From a checkpoint of a small transformer trained on Wikipedia.
Size: 8 layers, width 256, 8 heads of 32, MLP 1024 SwiGLU, vocabulary 1808, 10.6M parameters.
Each number is 128 + 24 x the weight over its row's rms, rounded and kept within 0 to 255. Layers, rows and columns count from 0. Numbers have three digits each. The size before them is the row's rms in percent of the matrix's.

# layer 4 MLP down (transposed), 1024x256, rms 0.0662, rows 682-698, columns 0-127
100:112105125079064138175142123169151114142092170168108110120144116120153107098132090124144132143129164132118129126130130132127121143184149107117135134098107106120108111110117136099126080126120117128136101120135160144132151110099091113152094093138139145148138136094162077150128108132171125129106151141106164100100141138142156141121101120169083104122100135105100151108134097113066141140107
102:110089123119149089149128152131116109110111107151158111132099159099102108119125144144118137114092127106148160145115115152128099095119140105141096133085118106098114117110105118125117133139107146136149148132182160127113140166110097134137086097154127148074104143158134098130151155084149153142120091089149107146136105115103145107130136106085149129109164154139132098162091172086120131165097
098:123130121146075075065142112087151156144114148103111151136158121124161141111076109116111137113123113135144142140165110144120075087086113100127152141103157084128114127137108066111120128126113114134108133159147091168100123140080111156092150152139130114171105175107148105142152125120122066119125074160152127139118150126116097144109135142157114139129139095095135079126141135136148124110144
099:114106119196116131146070120141124135102132119101156130145141151189155117121111155122149135135131162138143093128109133121151106114101094144096127115118131155173116088120137134133190129109156113128130138102121094126114122131144073112150117145127124136126139112137155173134104112125125119137105123138123136111144093146117157162126151165106169101082162116149167114134144098152131081125107
100:096160126141147126090127124109123104164124110131126112125151090144134135091117113117132132145165096156095107127123086132053094100153137129105123111153118122079112157151127130111099124133157115145077152076118154127118061151126164133095131102140133144151097127123083134100127086135102152115107121172113165154140128183139139132066144106106118110110163104117157110095138134094143140129131
102:123145144160122140094132117157137158091125127146117110134130101102105093127101116126129184125119124139143096149109141151132132116116141103143100122107127145115131114137113086127134089146110139076113146100155226151129110126115060118171154142119140118148107070104093152141152104103100110153142158161133083101148120140127127121108135164163084167106107136163116125118126133114115132164110
103:099162134136153138136147100131108094121102137101140145146147120112137129153093151151117116129125116095144178123155117091126087090130127133132116137080105132171139112136122132100127174103142130158138126093155156180131095091145130094144133167113174100086156068117150137142143130122131171132120096132172128135123167164122141132120106160148121127115147150085170122139139108110118085122098
102:080148143124169112141099156124133158110115169164155149117125148118147137137133141121127149182143127094104107106114102131127093143112134099149142145165096081121121117147128163105124126169130169145133099181132130132101121154132091156153090135131124100136109154126120138140120134164170141138183107130157120126171186135160123119160131134095112105123131121115078117116090128116184106125113
108:141117157099134161112130178123129121120119136128123118124135126126121147127113106069125158189155121095153116086110134105108141123120106130127114121148143156123129117143116103156132118095161128128129103115108105140165147148111151100113064120137166118141100145124158127126135107129106145144104142175151145126116149126114103095119148127118069152122157132190146139173137096136097079143131
100:149088108143160110154091126142158113124123108103142125134130098100125149139075104187088119123130150133144155110145126145162140128112114099102119108102143192121135125135165133160074138128123148117140157134140133087063117181119099102086095093124163134127093122142150143166094110137159151137113104146148102139140115109159120125152144095077127107147130138152124177143138108078169133119123
103:149085167110108150117116136123142153093124140115126105146102127186162119128116153125135156125138125154142172128109151113156131131112171147097114120177146109107102090150152144088106184185123126145146105151159114118180150158135121095084144136129121113097123112126141101155115146134120111118115163117169140153129180121115155103208120084142136128122142169138116162121104095082095159137116
083:137118131104111133129167140127096118135087139155114165148166100145116144112139146121109175126101120151141075115110145136070112144109151112140162088165129106120134145193127142113139163108104115174105105141130144076125112148102120128161098115145090106145091138078136132139126158128110141121118145148115155150120151083115116149119123171141141131133115160134170104174105137165186124145126
101:131108150104133114132088100135133099172119137176125131118139159143091159107111134085137133109149142133115158099078142171109079105166157129138148150149141101175184135118122149151131123131141114163155111152130145147138137156136147103139106149134124115128068096100156133135097156163172171111138136127151146087122123133129152125142120114158171112123152155141106133103130143099138116127087
098:166117134121116145116144114156103114101127168115115158114131119113090096094145095149135159133128132134085096154109114075113152121112119138149099131114117126125116134145140092095125086117085117132108152133090140121127142111155123139155144096156133112105137126114132125115119119106140101112087110115165125081127131103105143105176091118146126120169128150121117191136142131123154092150146
098:139117142100121178132111131099083155157151156117127110127113119139145088125186114091110189140100136146087142158116151110053141114142156136171157115122099154156102114162142151163204125127118120126142127115120126138079172145084100097116111123126080133096139162136133165121128164112060128109134145168128118135122131151141102130125126132101138128143138098142109105110161133147145157136150
103:159123148151130157123128163158120118178127109114083099111115100108122160162114155140144121130115137109145107136106158120110118162096154156140165098168139092132113182127152145147126112165159136116148142137109133134125111140116150113145088130140103142111136158151160079134179153137143122137139111161157129137152132118128102106130122156146081183165157139057090129146091142119134112131108
096:137082106162120070118153128155132138139110076090175149138150117168080114117122082109163089152127133169150098076125106118120120152117136127115129094179117112144108117135119142074122143144125112158128131115126121126074132105168110111131145117161136108122122120152120074149131061122173117122112107151121109134116133140160093131144112131122130157143107076111111088117153132126167177134122
# layer 4 MLP gate, 1024x256, rms 0.0684, rows 683-699, columns 0-127
101:158144134133119144153133104159165121140118123091135139136135128128143149141129103110111091150125141153128105149135115127127141090111128132121137125162112127158150082143175106084130084085135096136155150106152083197137120140143112096081100142132109111127120130143074109110093111099114114113119088134116161147129139112125153134121153141166143144149133170112110148095140113171163125144102
093:117106108126090106093117097125124132149151117137102127113117114161155139099065120113126170111191154096103172163149096131145112156115122125122124144098104130162107087101131078130109129123093109150111139118121084135112111159108138106093138129138165118120115119139127146102154155132115105075136078094132129129153144094137123124124110103144139158126131116168104100119143122108112109148135
101:156106132143114123158107124131143111094088118146094134103106159140116063114172115117181128101118140164093123157102122139098126165134101148153103137163150162169155149144124126120137176111136137130106134148119103115149123149115136155109116149080148166100194154155131130134125100167143159150119119122152120135099114155157131114138156154145128143123149117132140125149146165102121103119114
107:133073119107116107115126138140148113142094102095138138142125113112155116114138122102121153115156100128137080122147120107084122152096145147152168178116131112102124154142115091168113165102138088153152110130144167136116143169144130137127155139147147117063105134147113124117100096138154123129110135127131143143119114112107138140087146115130105091104097125081151114079140079138143143089132
103:155124096138115152134171110120127156118108118154125088152136130143113112113133092135160113160135110134148143119108120101148136103142139192101107130101101109132146089150113123155124120134153175083093146148155126111112100075109124118133107141149139149142098151164108131161158142134141144129158119125084194139111128104075108124162087139151126117122146126137153112061160094095125134101119
111:144150117099100112123071161097090097117147169149133125101130113160128120115108136140113123115132124157116081088141107154107164118128121077091122112135122115125122127123119105141138105111134151126128115132153123102083146102121099166116135111140087099194114162082120151180097121112108123104102171141111135176098149173134137146111139131091110133149090088140112112135104135120105188147150
099:127154097084154138117119151105112152132113132137156125107104140103133114150157153104153127138140135098130124133119132172123145113124117107115128154157173165118132148143143121148140144081132110131106158147109107140130082133140150101176104155143108118149143126140106145172121134146148084134163154116167147116111132114098106121086131123149125113115120123158132119132130176125127155127125
101:157134119175155116105110105106162133140119174120132114112108140141136100111129122092122092122134119151120098165138131163103125140111093155128174126165141141154113132113146158156113141158132120123116090084148149144093107154171133130073147139136093144148143138112158115083150150134133134126122096120149138112158190134108160137115139078113151134142128123095099066069059139128127180157126
096:101123151172108086109140093101150055152145124147120120142148089135128147077124124164134075117158114129147125104122117133120174093138146128176158137134160100160160180144106146182141143146152124147129164131133159133125130085172105131088148081169084199135145119113140123116117138126149120143140153116147114155106139154123134141154096113128106116097118131133123105106115123167118169123081
103:131103139138150158109134130137128155104125130079120086094147158108159111114126134124123188163162117132140112146181140095158144162094100117104123164081107113151140138101154088144163164159106127143136130117137136158143119146165099087091144107117149121133142135151134120102142093136106119122117153150144122132151147116078113090126182113156133132113155116119146101123118157151130077129105
092:148138093144072125142161143094147120169145146122161129156131140154133115134081102121143131135182125129147129070117156139082138112106109145136096163115166106159114126120149158142076115127116104130148124129152137140182119167109134115098124143154123133143152104130117099117141089176142152110134099107120074140167123123151131118116159126123125142081148150123132129128130153093153099104142
097:115114136109125150079142101087116169100122132164137117138103154156107139148125163136129161130132097096104084131160063128135103120104155129160086143159106100095122129110105137155143133186114144155090136114138134129115139158141138117099091128156161156134102130128101085136128117118163171128138142099139113162116165120151142156128101158167115140131079134140097131149147095136125134127133
097:176144125104111086117186082099139133090148143109122113164148134166187097124159110133120114098122170142101135140161107096130130106127147107181101116139124099127165130161116150149133118095091161149128135132107153123109111120098121133109102080122125098113142141144105158108165150156132133065169122113135139130133122134145112166136047122156102151110128141135104126126120114157132098136147
097:116113116105127122147144107155119080107095120159134112097130131134101154127143190147161118142127104129163132142151155125145124106099115125116161127157118178140143145128131107149145140148095137103118105199115139143136095138125129152123111092155126132139121098118119125139115147152123154162113152114105166127133151102118149102110115144130182162109163119133097130146150125138123096120108
103:116093139167095118141100122142118145170109099144114155136146183137125051144108120142133119098129100092129107101110163130138116152119162104128091130127192067151156127102157167083126138161098111143118106181091105150125132122110117138143132104150106142160130161135134118128119140103141107097157086109155146156118150140124106106126148163155148124111076134114161094097086143087119144109162
095:144129115142142107121119115133127158121122105123108088123105101124095121114140109173102106142115143169132146109139139153104127139137102184172142100151153116101129077111120100129084130166116127151135161147133185141117086155097128141138123120103080125082125150154106181137156102157142139123148128117190097118136138174113067127128153123105124117117072082124106086104118123137103140162135
100:156135125103139140098146093101105110142123091138113117149145147127102123141109141092136110128117139089119118141127120127137129124113161120132159158158124108084100109124088122139093110085116134140108166121148142180182131123100108124146124149139118133108115094121107090160145061124147141100105095125109120127106151123127089146177153127128126115175127134095156125128141147103154105117169
# layer 4 MLP up, 1024x256, rms 0.0716, rows 683-699, columns 0-127
099:147114105132100150120119142095124141130140143141152143122092102105141127142148145122119136100151134114112135134175139167146109093138120174134147144128127116091142076144120135125091152111110172134128122128110112097079117110122142125123088128141125148100123124119186147130172132077191146126152140122095132156087082095075089075137161125133113104152158162160115126146168097143131105148120
091:117124099107152111094126107132148154096135136153135134133162105144147115139135139120109081122104076114076074172098122153078131107128122097094132131154122125132115125159115159102120110107113138152115137151134121108121100137083131126080154135083148147128139161135116119108136164094113069147129089128131150144114113101106133138145113163134123145088084129161144102120129147179153117156141
101:106104158102073130112132129128118119090105144123138105128092136106105085131122120161098097136134147139101098110144169127129180112110133120140109155138108093108114170125111145101167154124127124149121119108109128148091133131121118124134123172146105082192077149177165090141071106145152120127142129148052119160101161140125124118116108093139112127078126124125132130134173132083120119109108
106:132121132069103128170125095083151111137135138136086139150094087146155115138144112125113103133161159152104127129145155141122117140110064146121153121145109132124104147153139161108139133150133117130124158105140094159126085157121164149067148148145116153137140151138073134121129096148120148124110156133097142125151121149098133064089135141138127140113143133127199110095152130119151102118151
103:113102091144176130096116147161116128142088105108109129177122097127138124147119155145132100132120128145099156103100095141108150112151123162149107106145121130135138133109136163124113088183164146140106118128153099159139128136079141120117186099118120162117184106129109155146118155130158151078167104120160113119121091126132089168132107160174149096152125128073153119141143131142118151093145
100:126131166122134126074117117155139142162094156127085156148184126093151134091113125175111159124121140156100131126135131160177101065127087117126126125114097119160106160133121133136119166140146110129091105125153152094102124115118135104125109096136093124151112122132127131169127114110153116145110169112121160179093141166111132147188164135098115124111132116148118122161123147118119096197133
095:125150147081165083176091131088149130118123165120141146092118112131164131127148144146156105158103141113126110102144114155115130087119143119136117116119150150131130129125159130112120102109124116151098135178103126096096158104127139149159129135088125136124206142136102130135130132181137162147138138100125179107150168125153152127089157158076164138113125115115083146099104154088162127101114
098:098176131118138121144152132195116127126156130174126124139114115146116162126157149128146169157126143136114104144113101107119193093120128128085107197140112081129125160112144139136131124152159164173156131058106120120142120127140178134130125108117131114124138136119117086181121137160115123095131143102087138107146156143117085102077095163117126158087140134105099165119154153154146071126143
097:137131115135096112106161091126117124142136109171120088143095092147141090087128144124133140099123100116116117132115161162127083099107143104122151153143101102129142129169115142110150143131165159144114088123094150109129100112159135146124165145071092151150154147109158112101157110129116106133148104155092111121131150143150123156141130142147104117097142139147084086125135114146122134178170
104:137107129116110159100135151146147139118107130119145119171080130126109151128119162144109136160099111119111102149124148099125132126176150149133156121110151167155111122142109141105128149127138142137154102110118079118171142165142164086130154142126152098163113183089139155152090099106128097145166146120140173106148167123142107141163134114166111135111077167133109148124147130130141149121119
097:131130095154114120101131121123079134086129112129123156120107146153120108114115119132121099144145068131180130161089102118127089109137097138141096139120111143108129115133145130085138094096103130130127116136130098109141160109122152110120124155160120112150178129121157142135120134106173138108104102173146119133157137090167121115123158137133157116143166125165130130104148127101103133111110
098:098110098151095107141169122174169112156142158138161098134151144153093122097131156105131102123137126161116117089114132121110097095126102131131139107144175102166151085154138100120149116151179118133151083113119120092140115120137152151116093122143116135089086153130154135138136116103147140132115093099139137132114106103107157081135152125097146091134120130120190123112098164124116108118119
099:128125161130165124152111150118102137145161179148092126135130130153152125135162115149124139103140118156125162111157147149103116101139155121112137137112118106118155109120129152127114145153125126123160207106126143141138086133102098153103176095104113113127102100137149140131100129110080119105128120174140137116137112175098149114099122119178159137120082082163144115174164113130128116135130
104:108139150086142141141141117100094138118126130101140103125137142152151114149109133119122173129156116131107123135132098130132174132163175124135154161119128114172095105151108150121147130083141086125146104109119103076099133155138123111120157139110102138145095179133137143115152122122130095127152164110160108101115174159092155144131172154131103123160121117099186140119110159135141170129145
099:184098112120156089135077128108125151116090143097119161140095132141138124127151151102115121125152163129132128150131184111128098131157146113083155123123140106113073164142122116134098116165112146109127107085122111137108133144143130137143140139129084121120117093109166167081096110131132134164159113107113086162132088132121152115111122110137177130135116113112094138121123162115151145128115
099:130135085166142133074139115155161132143114145136115137088099129111129104113196141107096091135112089101135127178109130086088096143154133100123155165109144095130130134137123118144119117128111129106140145141125166127099126144077145136141125158155094138082141107125112156137115105124164116144150129136126128104147115083159132137118094137093135149108133118115080138141092122153108156140135
098:112120073117085116103146131149132110103136133130130155139147156072105137098125110111121139137136140145109171093114178104132172113130117156155077148143132146151140126140146114119174107099132150113112126161109118151161146161143113128122113110144134134148159134144091160092129155131089148143145128163139158120196104120098083102119121109117149105139072134082137136136139131146093055132113